Weights of a small transformer language model.
Size: 9 layers, width 192, 3 heads of 64, MLP 512 GeGLU, vocabulary 16384, 7.13M parameters.
Architecture: RMSNorm before and after each block, rotary positions, no biases in attention or MLP, capped logits.
Training: 381M tokens, 12368 steps.
Each number is 128 + 24 x the weight over its row's rms, rounded and kept within 0 to 255. Layers, rows and columns count from 0. The size above them is the row's rms in percent of the matrix's.

# layer 3 MLP gate, 512x192, rms 0.192, rows 212-235, columns 0-95
size [100  91 108 110 100  97 100 106  96  99  98 116  51 107  95  96  96  94 101 108 106 120  93  98]
[[121 153 106 144 128 161 127  85  74  83 122 165 111 136  95  92 125 163 125 142 132 130 153 168 151  95 158 128 145 143  88 161 102 135 132 109 126 145 179 118 131 137 132 160 135  79 178 131 173 160 132 119 118 128 134 135 123 124 173 118 158 133 108 163 104 138 129 141 143 114 120 127 121 132 121 154 119 112 135 139 163 147 123 114  84 170 113 101 167  99 108 151 114 178 114 134]
 [ 98 102 153  85 119 128 113 151 139 142 149 105 125 118 110 134 149 148 175 118 122 112 190 158 164 108 129 137 140 114 142 133 153 151 127  93  99 144 104 121  80 142 148 138 145  95  98  82 128 152 153 105 111 138 111 141 134 142 116 108 108 151 138 140  89 103 130 127 138  98 102 135 111 110 125 124  67 167 125 136 153 138 136 158 146 103 122 154 121  89 163 154 115 145 155 152]
 [129 113 145 146 171 101 152 129 160 103 147 132 149 120 131 119 108 167 133 162 149 132 177 107 143  93  88 150  93 121 122 152 108 154 145 143 127 138 173 122 108 150  83 132 165 109  96 109 125 124 127 100 151 156 101 128 100 132 140  73  84 124 110 162 113  97 161 139  93 132 155 143 127 112 105 129 135 103 146 128 127 146  98 132 183 111 163 136 133 104 131 130  91 142 144  97]
 [145 138 125 104 123 160 140 133  87 125 137 107 164 103 112 164  87  94  99 157 129 136 158 115 126 107 127 123 160 163 114 128 132  70 153 154 164 108 140 129 138 153 126 121 149 113 148 122  80 115  92 122 103 123 110 110 131  99 117 123 149 166  87 125 149 108 117 111 123 115 164  83 136 136  98 105 113 162 103 127 110 141 162 135 138 126 137 120 139 147 156 158 115 139 115 112]
 [109 129 151  79 122 135 130 132 156 100 114 114 176 140 106 105 131 138 118 150 115 112 187  99 117 126 118 100 103 123 126 125 156 173 134  92 157 122 134 124 141 120 139 141 122  98 137 114 138 132 115 117  97 128  79 129 104 135  89 139 132 105 117 160 161 151 146 164 142 127 167 170 133 131 140 109 118  83 120 164 141 161  97 133 148 133 132 148 139 143 161 160  97 131 106  93]
 [170 127 121 200 129 164 125 122  99 128 139 117 126 131 115 113 161  82 111 134 157 146 132  88 111 113 152 173 120 140 129 118 127 147 160 136 137 100 130 127 141 161 131 101 128 165 154 130 149 130 111 142 195 143 103 132 136  93 127 106 126 116 157 126 128 138 162 132 155 127  87 141 139 134 103 138 122  93 143 166 100 116 107 147 107  78 139 131  97 117 101 137 138 132 177 131]
 [125 153 127 126 138 104 141 182  95 115  86 117 146 116 131 101  93 130 144 129 145  93 135  87 137 149 144 110 133  94 134 106 145 132 151 125 123 149 118 120 123 134 172 108 165 169  95  93 123 174 138 105 155 129 114 128 106 121 174 120 101 142 161 159  87 155 111 162 120 118 144 109 138 112 112 145 156 149 185 178 125  59 127 145 118 112  92 130 114 138 115 153 105 105 117 101]
 [125 134 129 134 138  78 168  94 147  79 158  94 134 162 127 106 130 173 137 121  71  95 122 145  88 139 131 108 120 112 163 133 136  94 105 139 169 149 143  85 128 175 135 159 120  99 147 105  86 164 121 138 170 127  91 132  93 155 100 100 115 105 171 153 159 121 120 152 128 100 117 110 179 120 162 111 100 134 157 147 119 133 114 114 160 157 118 106 123 110 145 134 102 122 110 119]
 [ 81 128 138 158 110  88 172 137 128 111 159 125 138 159 104 119 159 107 112 139 151 127 167  85 141 131 131 155 129 142 141 100 152 112 142 120 130 159 147 122 142 140 153 107 100 111 180  81 196 151 164 102  95 119 106 138  97 141 131 130 149 138  97 133 142 121 152 145 112 101 113 136  82 137 121  98 121 148 146 129 163 150 127 106 131 145 113  98 117 106 144 149 101 151 125 203]
 [ 73 126 151 111 116 107 125 127 159 124 113 114  93  92  81 177 111 152 118 139 167 137 131 134 123 136 147 155 121 116 144 160  90 127  99 142  85 135 109 138 122 129 135 118  94 100 159 142 124 174  95 128 143 114 107 130 163  77 103 140  96 137 128 119 126 147 123 170 126 173 138 149  98 162 139  94 145 176 124 163  97 158 143 106 114 137 117 175 118 134 109 163  98 111 106 133]
 [ 89 176 170 119 164 111 124 141 115 114 128 144 147 164 157 141 124 122  84 128 111 148 128 178 136 128 107 130 132 115 148  79 135 121 130 111 132  95 138 145 161 113 128 108 145 134 108 152 136 157 127 193 112 127 103 139 131 171 159 102 128 168  95 128 130 122 133 110 166 160 138 106 150 101 135 140  96 135 112 139 147 147  79 152 104 119 115 119 140 137 107 121 111 105 167 137]
 [137 115 122 120  94 130 145 169 142 138 136 143 150 155 128 162  99 114 130 128 118 119 118 127 127 133 141 105 132 136 164 128 148 115  95 143 120 136 112 129 117 136  99 127 114  73 130 111 134 142 130  99 153 134 172 148  93  60 132 195 148 106 124 115 132 147 117 118 121 135 173 107  75 140 105 151 121 155 125 129 133 122 125 108 138 104 116 145  98 139 112 121 122 103 111 144]
 [182 130 143 111 147 147 136 146 110 110  93  87 147 137 152 153 166  99 135 114 153 121 150 107  79 126 124 119 149 159 108 100 115 153 159 142  60  80 129 131 137 109 116 121 119 133 164 111 137 103 140 172 111 139 123 113 149 147 138 161 162 169 114 140 139 118 116 114 138 110 159 128 141 142 116 138 117 109 128 148 136 100 133 155 103 139 139  97 151 109 146 121  99 122 110  96]
 [131 115  83 124 114 155 168 107 113 115 150 141 137 120 109 148 153 117 147 109 149  92 138 124 110  89  63 185 116 110 142 116 123 118 169 165 161 115 132 115 127 158 147 150 169 148 127 152 179 153 130 133 143 154 142 110 105 129 126 134 102 155 190 155 153 149 107 142 110 109  98 150 137 121 140 112 156 172 131 126 110 174 137 153 133 123  99 164 155 167 169 145 106  89  80 169]
 [169  90 153 130 169 119 134 137 113 137 180 132 123 130 158 105 140 162  96 183 131 146 114  87 131  97 115 128 138 131 118 142 149 123 148 127 143 149 162 102 178 173 117 112 148 153 120 136 140 112  99 178 103 142  91 167 104 132  91 128 141 149 112 131 140 178 151 131 130 159 123 115  83 141 102 116 163 197  97 126 127 157 102 147 141 106 136 131 102 157  87 114  96  78 156 157]
 [133 116  97  99 154  93 126 106 104 112 123  99 148 116 137 134 188 120 177 167 168 114 104 104 135 127 117 135 137  96  81 131 142 106 159 123 128 111 136  81 107 150 131 166  87 129 154 153 168 110 128 144 143 149 136 116 120 115 157  74 155 142 133 129 107  95 171 120 144 136 121 114 142 161 141 134 109 113 122  94 128 126 137 133 158 137 154 151 148 116 103 118 139 139 114 108]
 [149  66 118 115 150 144 147 153 106 165 110 137 169 156 116 104 120 136 117 116 166 137  95 124 143 111 104  80 151 138 100  98  94 163 142 165 122 149 107 126 133 103 140 133 124 117 113 126 122 111 140  90 135 131 139  74 153 120 144 118 103 102 119 154 137 103 102 118 105 137 117 154 127 141 101 105 129 136 106 135 158 115 139  90 150  98  99 149  72 116 149 148 145 119 134 105]
 [122 113 114 107 147 129 147 123 112 122 149 177 112 121 151 158 143 118 177 137 147 167 116 120 158 105 142 136 154 186 152 129 124 106 140 124 122  98 164 141  97 109 128 105 137  72 100 115 147 157 115 146 128 101 129  96 112 140 144  94  92 144 104 139 159 147 108 132 184 114 154 146 126 172 126 120 154 110 103 136 135 136 121 123 116 132 117 158 148 110  76 147  97 134 106 156]
 [153 106  84 138 169 134 102 111 132  97 176 158 121 138 169 137 143 109 118 114 112 158 154 142 140 134 146 128 160 136 140 117 126 187 109 129 120 140 130 151 120 105  89  96 166 157 114 137 116 120 123 107  81 152 101 124 117  69  96 104  92 145 139 169 101 147  96 140 102 136 100 115 146 102 109 141 128 137 130  96 132 127  55 164 166 143 139 125 148  94  97 158 145  98 127 108]
 [143 139 151 133  76 108 140 123 162 105 149 152 162 148 150 141 119  82 131 130 126 120  99 146 120 152 157 136 111 146 161 132 115 111 173 111 147 133 140 164 175 161  63 125 159 114 150 140 130 138 113 105 158 112 117 159 111 107  92 145 127 145 105 106 110 103 132 147 170 107 139 108 110 130  97 166 115 118 172 103  98 120 109 107 142 115 137 140 139  95 101 162 132 125 163 113]
 [136 162 148 113 144 138 149  90 142  92 156 109 124 103 139 175 103 177  99 110 104 105 176 127 101 114 145 124 124 128 173 118 141 116 148 138  94 159 112 122 158 153 128 111  92 143  94 107 136 114 116 143 118 165 126 104 131 125 115 121  88 124 133 136 105 112 124 127 174  97 136 127  98 128 143 137 101 100 109 105 112 198 122 191  95 183 139 146 127 175 129 157 125 112  93 154]
 [125 127 131  92 140 119 147 155 138 117 112 150 133 127 183 140 134 112 159 109 145 103  99 118 168 141 147 132 145  93 152 181 153 104 172 152 119 152 107 142  93 185 158 103 147 147 147 112 118 122 112 104 158 118 154 174 120 123 111 110 144 114 120 118 142 162 133 126  89 119 117 110 128  91 148 119 164 127 120 118 160 117 105 114 135 137 160 118 108 161 163 147 120 139 124 134]
 [138 128 107 156 120 132 119 109 116 126 152 120 112 108 129 138 139 112 184 113 128 120 113 113 145 166 116 138  96 170 118 145 122  80 109 181 142 101 128 112 112 146 143 123 161  90 105 144 135 115  78 131 117 152 131 129 128 186 164  86 155 141 139 101 130 125 107 127 148  99 169 153 154 138 122 145  87  67 132 155 140 140 127  80 124 139 125  90 131 134 130 162 155 159 138 153]
 [123 127 144 140 147 115 105 127  87 171  91 133 128 128 169 104 137 103 127 128 144 137  84 126 134 135  99 157 124 143 151 121 145 126 106 122 117 120 116 148  84 187  67 125 152 144 149 114 163 117 158 113 133 151 120 109 108 119 123 150 126 132 139 106 129 118 134 111  95 173  97  85 145 154 125 150 106 172 132 111 131 112 145 143 140 170  92  97 136 155  91 144 125 115 186 160]]
# layer 3 MLP up, 512x192, rms 0.203, rows 212-235, columns 0-95
size [ 99  99  96 124 101  97 106 103 100  98  96 109  45 104  95  91 104  95 101 121  98 118  97  98]
[[143 142 109 134 128 121 106 132 121 170 115 131 143 122 103 100 148 142 136 116 136 121 184 114 155 102 124 119 126 192  96 131 142 129 107 143 156 134 137 121 151 134  88 112 135 117 129 161  73 150 151 136 110 160 157 133 121 151 106 148  97 141  94 137 135 111 115  81 115 118 120 150 122 136 106 117 144 120 118 141 115 147 169 106 124 163 141 123 114  85  87 139 141 146 133 132]
 [116 145 103 110 142 134 147 169 117 154  98 133  93 161 128  94  88 145 127  99 118 119  79 115 125  68 140 124 120 141 155 103 121 113 124 117 148 128 110 104 142 167 103 155  98 124 143 133 115 102 128 123 112 118 134  90 109  79 134 152 112  48 125 154 157 155 131 106 169 118  93 144  79 125 149 136 103 122 140 154  95 157  98 109 117 135 109 123  98 153 132 158 141 178 188  76]
 [132  93 133 138 139 119 133 130 130  90 165 159 113 129 160 114  97 100 120 106 113 126 111  97 145 113 137 166  78 113 138 133 127 146 154  95 157 136 152 156 123  87 103 105 132 127 127 132 151 134 127  96 135 155  99 128 114  95 119  99  95  99 111 151 164  97 135 134 100 122 173 128  95 135 126 145 148 122 135 130 103 167 115 161 121 133 143 131 125 116 113 150 115 134 148 169]
 [108 164 137 114  87 137 152 141 176  98  94 145 145 124 124 130 154 177 141 158 148 116 146 137 167 106 129 136 115  93 135  97  57 153 120 128 115 136  93 127 155 139 111 136  96 115 167 138  84 123 150 142 115 139 152 115 122 126 148 111  89 116 168 173 130 134  83 111 136 156 111 153 130 100 142 143 132  90 170 125 130 123 145 145  97 134 142 100 134 113 158  55 111 136 130 164]
 [138 114 112 154 173 164  99 143 109 115 125 159 115 115 156 156 188 123 114  62 140 120  89 155 147 167 134 142 104 134 117 119 179 164 147 155 146 117 145 137  90 147  86 127 152 157  95 108 122 112 159 131 162 162 136 110 143 125 164  88 126 167 112 109 147 131 139 167 148 127 137 116 116  90 163 122 117  89 163 155 143 105 163 177 138 128 123 118 116 118 185 112 140 124 138 117]
 [127 116 104 120 142 170  86 140 100 112 128 118 106 136 130 147 162 152 110 132 104 161 103 134 145 139 165 156 150 109  85 129 172 107 151 127 158 151 131  98 148 154  95 131  85 138 117 131 101 136 140 138 129 148  28 179 110 148  99 110 134 143 137 118  74 113 116 127 151  90 129 141 101 113 128 136  92 122  89 121 137 116 119 152 120 158 176 145 172 133 115 119 118 143 116 167]
 [114 118 104 118 179 134 122 159 105 146 127 133 135 111 141 176  81 162 135 162  89 141  90 159 136 174 123 100 127  97 133 145 120 130 167 106 122 111 157 138 136 104 110 139 133 167  88  74 124 138 126 137 124  93 142  96 135 148 138 134  99 136 128 132  96 133 119 117 127 114 149 110 132 112 150 176 129 121 120 133 131 109 145 183 112 118 152 158 143 114 116 155 139 139  99 100]
 [153 143 112 132 146 152 124  84 132 140 140 142 128 131 112  93 143 105 109 161 128  97 141 135 116 121 120 139 114 107 103 119 118 170 139 105 148 140 153  93  95 147 137 134  94 118 134  68 157 146 140 121 140  79  72  77 129 153 106  95 119 147 112 134 119 133  79 138 162  98  99 107 140 136 138 161 173 147 140 107 138 147 137 114 169 168  87 154 150 119 172 139 103 135  84 123]
 [106 113 106 169 125 155 126 118 123  98 134 102 133 141 144 111 122  96 108 112 141 142 171 125 127 108 148 113 141 141 138 128 137 147 152 150 112 160  96 137 140 145 132 161 144 130 162 145 164 106 130 112 107 153  72 125 137 110 134 150  85 121 121 152  84 104  85 134 162 117 131  84  82 126 127 137 136 152 103 140 120 147 123  98 118 150 150 137  93 125 148 131  92  97 108 175]
 [151 120 127 116  97 122 109 107 144 125 109 169 100 109 177 132 136 114 101 137 100 123 147 139 110 100 105  78 113 192 121 104 122 132 176  91 146 144 129 128 133 120 111 150 151 148 150 136 116 142  93 133 126 166 128  89 146 144 184 130  96 111 157 120 148 108 177 130 147 108 181 142 177 104 179 127 144  77 156 139 143 125 137 176 126 153  94 120 107 121 122  88 148 148 131 106]
 [111 163 126 138 172 143  94  83 113 111 114 145 132  98 100 137 156 164 109 153 137 164 170 113 125 125 110 115 165 101 146 154 150 101 144 140 119 140 154 116 116 121 157 104 137 138 146 104 127 123 116 158 100 142 121 114 116 147 147 163 154 138 123 126 171 114 105 128 125  99 132 165 143  95 169 127 140 150 154 138  80 161 133  87  87 113 107 191  87 159 128 149 120 113 114 121]
 [120 105  81  65 130 170 138 117 140 143 147 105  90 120 135 153 143 187 164 128 170 113  99 139 118 110 106 121 162 147 108 130  90 144 101 101 142 142 110  81 130 136 129 130 121 118  99 120 116 114 149 134 155 148 148 125 142 165 162 136  95 121 152 128 160 116 134 103 140 161 133 145  89 112 142  90 104 113 131 128 147 136 100 103 123 140 140 119 122 126 143  83 132 139 136 110]
 [ 73 108 114 147 104 104 122 124 127 129 159 175 126 119 117 111 108 165 119 147 103  89  80 137 188 131 131 141 113 117 151 162 155 108 123 124 193 160 125 126 116 145 117 143 136 117 110 122 111 149 138  76 126  90 120 122 108 141 129  84  93 124 145 107 116 108 147 158  98 156 115 129 107 109 153 112 140 153 132 112 121 168 122  86 156  96 119 170 122 141 124 133 146 136 135 150]
 [109 123 143 106 104 183 174  89 118 126 116 160 101 128 119 164 140 147 111  99 112 126 143 149 107 118 100 113 168 161 139 108 121 135 156  99 118 118 161 138 141 209 148 108 177 118 122 130 119 149  99 133 123 102 145 133 124 132 123 156 141 110 107 155 137 152 118 153 127 172 126 100 103 102 163 149 106 118 136 102 115 143 155 175 131 115 106  86  96 133 152 145 140 108 143 146]
 [123 125 126 142 102 101  99 115 155 171 118 173 152 117 165 143 123 134 120 127 172 149 118 103 160 178 124 157 109 124 115 156 151  94 108 165 134  93 139 142 148 149 123 148  80 101 103 104  82 120 117 124 134 106  98 203 127 130 134  80 105 152 145  98 127 123 160 135 140 116 123 141 142 117 162 131 140 127 105 120 147 124 120 113 135 140 124 120  94 154 158 122 116 102 132 125]
 [132 113 179 153 129 126 140 114  78 137 122 141 127  92 140 118 162  88 180 130 127 134 106 132 104 139 122  97 119 151 119 120 132 183 132 114 155 119 185 156 112 168 164 116 133  91 127  96 155 139 125 111 135 128 142 144 126 143 107 197 156 131 126 109 169 121 101 135  81 106 148  89 114  91 129 124 148 182 121 138 148 108 136 106 140 121 105 138 113 119 167 146 148 135 126 109]
 [165 150  87 177 159 127  98 132  86 171 167  96 152 118 111 109 111 148 145 156 150 162 126 124 132 121 129 115 128 129 173 186 121 155 149 144 121 125  99 139 134 117 113 139 114 106 106 105 163 123 149 181 136 117  92 119 140 176 109 130 102 137 136 148  87 123 101 120  73  86 119 127  90 128 141 153 153 118  65 161 110  99 115 117 110 126 173 162 130 164 130 125 141  94 149 143]
 [190 139 174  93 125 111 145 136 103 170 157 150 126 130 121 176 124 172 159 140  95 128 125 133 133 129 109  97 146 162  88 175 135 135 116 132 139 140 145 100 147 166 127  72 128 159 150 116 124  82 140  99 139 124 160 124 100 137 139 167 177 130  94 119 104 111 150 108 151 162 125 141 129 134 119  89 122 123 103 100 104  76 130 102 120 183 122 120 118 135 102 134 146 141 142 128]
 [133 142 138 137 101 138 158 107 158 165 154 100 120 159 138 114 147 163  95  95 158 124 131 127 147 149 158 136 145 138 132 141 129  62 122 113 137 130 113 133  91 167 104 117  87 122 125  94 151 124 125 121 149 127 167 126 100 103 121 127 151 122 138 105 154 110 124  97 139 143 168 110 104 140 118 117 113 160  92 150 135 185 131 105 140 135 181 133 126 106 155 135  98 108  92 131]
 [144 126 116 118 158 148 128 174  87 133  93 134  96 128 150 111  87 162 117 178 123 181 163 105  77 157 146 124  78 148 142 121 177  93  99 108 145 143 130 130  86 139 154 132 133 150 120 143  99 138 123 112 120 144  67 121 128 120 115 151 150 103 110 130 136 144 131 144 116 110 141  92 162 115 157 122 100 133  78 151 136 118 143 125 124 101 116 138 143 152 130 113 158  80 105 123]
 [121 133  72 154 114 104 123 118 169 143 131 152 169 129 133 101 104  92 116 105 105 121  89 125 179 119 155 118 141 134 133 110 116 164 130 149 121 127 156  98  88 161 141 151 170 122 139 132 148 130 123 132 138 104 138 142 155 106 124 137 130 128  99 127 102 133 152 109 135 146 127 121 132 145  81 145 130 140 160 144 165 116 112  80 127 125 105 104 158 132 144 134 167 207 140 104]
 [142 111 169 106 108 158 107 119 145 126 121  73 132 182 121  94 167 119 115 142 110 134 142 164 119 101 110  93 133 130 100  89 123 178 125 102 150 168 131 106 115 102 167 136  76  93  96 154 103 111 119 140 136 115 149 171 128 139 169 155 117 162 152 163 107 102 110 148 152 117  92 100 165 121 150 158 161 117 150 109 147 122  87 152 150 121  81 100 146  97 122 126 158 122 134 135]
 [142 141 127 153 101  97 154 132 132  92 128 140 102  90 101 163 116 143 160 104 125 164 137  99 182 142 115 122 123 116 160  85  86  86 110 168 112 115 106  99 137 127 130 113 140 109  96 123 110 126 153 145 131 120 160 140 119 147 157  75 140 135 116 125 106 133 103 114 134 100 147 194 127 142 149 129  61 102 118 141 154 124 126 124 113 150 145 133 101 132 148 115 112 161 143 117]
 [127 177 142 112 133 126 158 112  80  67 172 163 100 129 146 123 105  87 132 127 101 172 124 164  88  89 167 137 140 131 146 111 134 114 115 133 116 145 151  94 172 127 131 138 103 121 119 115 150 116 131 125 100 143 146 159 164 137 127 128 123 131 185 135 142 122 117 145 146 108 147 119 121 150 150 130 144 104 120  98 170  79  77  87 101 130 157 112 124 117 176 106 145 191 156 111]]
# layer 3 MLP down (transposed), 512x192, rms 0.116, rows 212-235, columns 0-95
size [ 94  98 111 112 109  98 103 103  93 105 104 127  55  98  92  95  93  90 100 109 102 110  91  97]
[[109 131 147 161 145 116 166  61 124 122 152 174 138 128 116 109 173 127 123 141 142 102 153 142  92 130 147 143 142 110 103 154 122 119 145 134  95 146 126  88 135 163 143 124 116 168 107 118 148  93 102 161 133 151 148 147 111  98 162  92 152 134 171 126 102  97 134 127 159 143 146 142 138 135 114 143  97 116 159 107 131 116 114 140 120 148 149 112 116 123 123 157 103 144 110 129]
 [152 105 109 159  54 166 155 134 141 132 142 104 153 125 117 118 117 144  77 144 113 164 145 110 131 150 152 141 131 117 110  89 129 131 142 145 137 156 156 132 127 147 121 125 136 116 154  88 159 100 136 120 173 118 129 153 101 136 122 110  87 133 148 149 154 101 122 146 105 124 139 130 190 126 153 122 178 126  97  50 141 131 106 107 133 123 100 136 145 155 126  83 153 133  94 123]
 [122 111  86 133 108 131 156 134 126 157 113  74 140 173  79 135 123  97 132 141 108 126 140 139 128 170 113 153 125 139 112 124 140 115 129  97 124 134 101 119 109 101 157 143 124 157 135 127 159 137 114 115 122 146 139 116 134 146  76 132 154 147 117 115 117 123 126 101 223 148 129 153 163 108 133 125 128 125 109 117 116  84 119 122 143 100 119 108 112 143 102 116 132 107 129 134]
 [164 126 142 100 135 166 131 112  92 152 182 112 156 141 124 119  85  40 110 118 106 162 140 130 104 113 149 140 121 154 114 116 192  88 148 140 128 120 141 129 138 121 134 122 122 113 149 130 108  95 117 120  94 124 109 105 125 119 119 143 154 133 100 124 146 106 147 136 138 145 167  73 137 167 145 122 134 164  88 132 153 138 186 136 131 120 153 135 123 148 139 177 146 149 115 106]
 [102 116 167 183 137 165 118 126 105 128 139 121 145 103  90  90  78 100 140 134 146 114 171 136 105 137 161 147 139 137 153 139  93 154 128 122  86 140 163  97 176 104 138 142 138 162 130 159 154 132 166 130 159 141 138 131 141 123  95 122 131  94 120 153 131 135 128 125 175 117 106 107 124 131 155 147 116 188  91 128 130 116 120 142  73 107 181 133 175 144 104 116 142 151 122 162]
 [151 140 162 111 130 104 131 116 183 168 121  96 120 119  89 112 101 136 134 110 127  85 169  94 133 179 116 115  94 118 141 106 102 132  97 169 112 105 140 146 120 137 152 137 125 186 145 143 122 144 111 123 159 118 142 121 133  83 157 106 111 122 102 105 120 164 130  88 162 150 136  86 139 151 134 138 138 161 161 117 132 147 170 140 141  87 108 114  90 128 136 196 110 117 119 123]
 [161  94 158 139  91 131 150  85 108 118 138 135 118 116 106 163 179 121 144  99 153 133 170 108 135 134 109 131 126 137 168 117 126 115 135 147 107 101  94 105 134 109 113 136 134 100 136 173 137 147 100 102 160 143 142 142 103  97 139 148 168 123 137 125 175 109  77 111 146 106  75 139 122 141  98 113 121 107 149  95  98 146 126  75 109 149  94 109  94 121 149  93 140 117 129 106]
 [ 89 147 129 118  85 121 123 141 113 183 115 116 158  98 110 119 141 161 106 127 108 127 186 125 115 105 156 112 193 118 142 165 166 125 132 110  99 137 140 126 131  98 150 139 135 106 167 108 108 136 137 158 135 129  83 147 135 119 135 156 129 101 132 164 127 133 100 140  96 149 141 168 111 125 111 122 126 107 141 137  95  91 117  88 157 103 112 103 130  96 129  89  81 133 132 108]
 [156 134 146 121 168 130 111 169 132 122  89 137  82 125 135 178 141 126 154 124 119 126 101 151 115 137  92 110 120 129 161 155 134 145 119 105 150 142 153 112 120  90 156 110 124  82  74 120 110 115 179 121 172 150 146  96  99 145  81 122 163 161 136 131 149 146 138  75 115 138 114 169 161 112 137 155 148 113 112 106 122 105 131 146 142 129 119 109 166 145 124 105 159 170  99  95]
 [ 86 128 112 141 118 133 118 153  95 139 125 126 124 141 104 163 116 120 131 153 172 123 119 119 132 135 139 187 131 120 126 152 109 143 122 143  84 140 151 133 144  99 150  72 119 120 130 128 130 170 125 127 101  82 152 146 112 108  85 166 135 155 119 132 116 155 102 128 125 145 118  69 115 166 103 102 138 171 133 124 112 126 144 101 106 132 167 154 155 123 124 169 126 127 156 125]
 [130 127 151 118  87 122 170 145 143 100 134 110 150 146 150 161 150 105 116 125 140 146  90 119 140 122 115 123 106 132 145 106 119 144  91 148 135 153  95 127 190  86 119 152 112 137 111 130 156 117 110 129 118 115 133 126 151 121 155 112 103 109 136  84 105 174 151  97 136 129 165 120 161 125  99 116  98  93  78 150 141 118 126 116 130 120 126 128 161 165 105 119 150 115 130 115]
 [107 135 123 125 129 103 146 104  88 105  86 135 118 179 126 115 129 122 145 104 108 184 115  86 125 118 100 108 120 151 134 145 101 109 135 136  97 132 163 110 126  10 135 152 105 132 123 148 141 145 152 113  86 132 151 126  95 116 124 166 169  82 129 147 130 151 107 104 113 118 163  86 122 141 110 137 129 133 123 115 113  99 137 117 126 113  95 128 131 146 143 145 127 123 167 150]
 [139 131 123 138 101 124 132 154 134 117  86  71 151 165 149 144 165 113 138 152 132 145 140  76 129 120 127 156 146 168 120 118 134 143 139 135  92  76 122 148 122 116 143 108 131  95 163 137 131 109 134 132 131 134 159 108 177 135 144 142 170 134 146 127 129 120  91 131 148 111 135 152 131 135 129 138 121 128 114 149 163 154 113  96  78 144 157 127 160  95 148 119 102  90 122 137]
 [174 139 111 143 137  91 116 164 112 136 114 148 120 128 136 137  92 154 129 174  98 114 145 126 160 148 156 142 104 125 117 164 155 152 120 113 128 136 123 139  97 104 125 157  78 148 117 116 122 124 129 118 153 141 103 168 121 102 139 105 115 150 113 141  97 118 121 144 120  91 111 163 184 119 117 123 116 122 108 139 149 126 106  75 143 165 117 139 136 126 127 113 161 176 115  84]
 [144 114 126 149 133 155 152 139 132  93 127 124 115 148 120 113 115 103 163 156 134 103  97 131 106  93 170 161  89 133 138 117 119 146 128 103 130 151 109 108 139 115 106  77 161 170 154 126 166  82 141 108 129 106 136 124 160 113 124 122  60 123 121 114  81 151 117 104 135 173 144 139 148 151 150  85 134 118 158 125 120 153 141 141 125 117 162 121 128 108 172 116 115 116 104 149]
 [173 100 128 144 133 111 152 101 118 128 185 130 124 114 145 111  93 119  43 117 104 109 141  66 154 130 177 157  78 152 148 140 143 166 118 121 145 150 134 113 102  68 146 122 135 145 137 144 135 140 154 121 119 133 149 120  71 107 101 106 137 130 115 125 161 122  86 107 120 110 146 121 114 135 167 169 144  95 110 135 108 160 122 109 128 124 110 122 150 121 108 118 126 125 142 129]
 [109 133 141 122 129 137 186 128 136  90 133 153  86 135 120 129 148  76 132 105 129 108 120 109 170 158 142 109 136 123 129 111 117 122 115 120 150 122 134 139 160 111 145 124 153 115 130 163 126 135 101 135 158 156 138 140 164 140 124 132 124 110  81  80 152 139 160 131 170 165 113 146 140  87 116 168 167 148 197  89  95 122 122 182 121  65 148 127 140 129 133 120 108 128 137 117]
 [129 121 107 158 129 125 116 104 143 109  99  91 150 167 100  90 127 144  91 107 135 140 164 156 113 157 131 151 130 117 119 103 140 140 115 148 108 126 102 180 115  98 129 185 117 156 132 141 124 159 131 157 129 147  97 159 113 117 126 140 134 116 138 136 130 109 131 120  88 152  86 117 159  99  85 139  88 127 143 165 120 110 139 150 150 104 134 118 110 128 204 102 103 101 132 103]
 [134 150  94 102 116 126 110 155 120 117 109 130 128 120 104 137 112 145 136 136 134 137 108 127 184 114  81 120 165 124 106 152 120 164 137 106 101 155 170 123 167 120 144 130 138 115 145 115 151 141 142 124 139 170 162 165 156 156 145 108 120 138 110 169 104 133 121 139 147 108 138 163 135 135  89  94 138  87 124 103  93 109 143 141 109 147 120 116 114 130 145 110 100 113 159 121]
 [107 165 102 110 119 121 149 127 156 153 170 132 133 145 139 138 152 131 114 112 128 137 136  97 154 119 105 145 146 122 110 122 101 134 140 169 162 111 125 139  88  94 128 139 128 133 110  71 105  54 132 121 118 117 120 134 117 124 165 113 111 122 152 139 155 126 142 128 107 107 113 117 118 145 122 117 154 130 163 119 148 130 134  96 169 147  74 168 110 169 173 108 171 168 111 138]
 [129 113 134  98 152 130 133 127 113  79 139 106 148 128 124 140 149 149 118 136 172  94 108 103 131 145 146 111 159 162 102 104 151  90 183 138 133 121 129 133 151 119 136 112 119 115 150 118 115  93 148 186 168 126 117 117 155 143 119 113 116 121 152 102 143 119 117  99 144 119 149  99 153 130 126 162 144 114 120 107 133 132 125 168 145 104 162  97  94  95  90 122 123  92 114 161]
 [107 129 113 140 167 170 121 105 114 109  95 104 162 122 139 125 140 140 156 189 146 146 105 120 132 169 114  98  94 145 146  59 114 118 122 132 128 135 184 162 109 109 143 139 120 150 122 114 106 160 145 168 131 138 148 148 135 168 154 133 144  90 130 140 126 105 116 135 165 121 156 109 195 137 112 167 145 105 158 185 168 111 123 126 103  83 126 139 132 125 110 101 138 167 110 134]
 [139 130 129  93 138 126 119 140  99 140 134 133 114 139 141  97 152 141 161  99 130  76 139 106 138 113 162 143 139 114 107 161 129 174 116 114 172 153 132 153 154 145 126 134 142 116 149 128 112 106 149 109 134 132 127  98 138 123 134 148 119 108 141 135 115 133 115 127 149 166 168  89 113 115 104 111 155 105 139 129  73 172 101 128 125  95 150 120 145 147 137 126 132 116 119 112]
 [129 134 138 163 102 156  82 156 145 140 110 130  91 138 116 137  87 100 140 111 118 105 128 123 137 121 155 147 126 139 164 120 137  83 119 132 160 135  98 161 171 128  86 130 139 113 129 126  83 145 148 114 122  99 125 160 177 117 100 126 157 122  93 148 128 172 153 147 113 139 127 115  97 120  76 108 145 141 124 101 102 101 165  77 149 154  75 117 106 109 120 152  98 130 136 138]]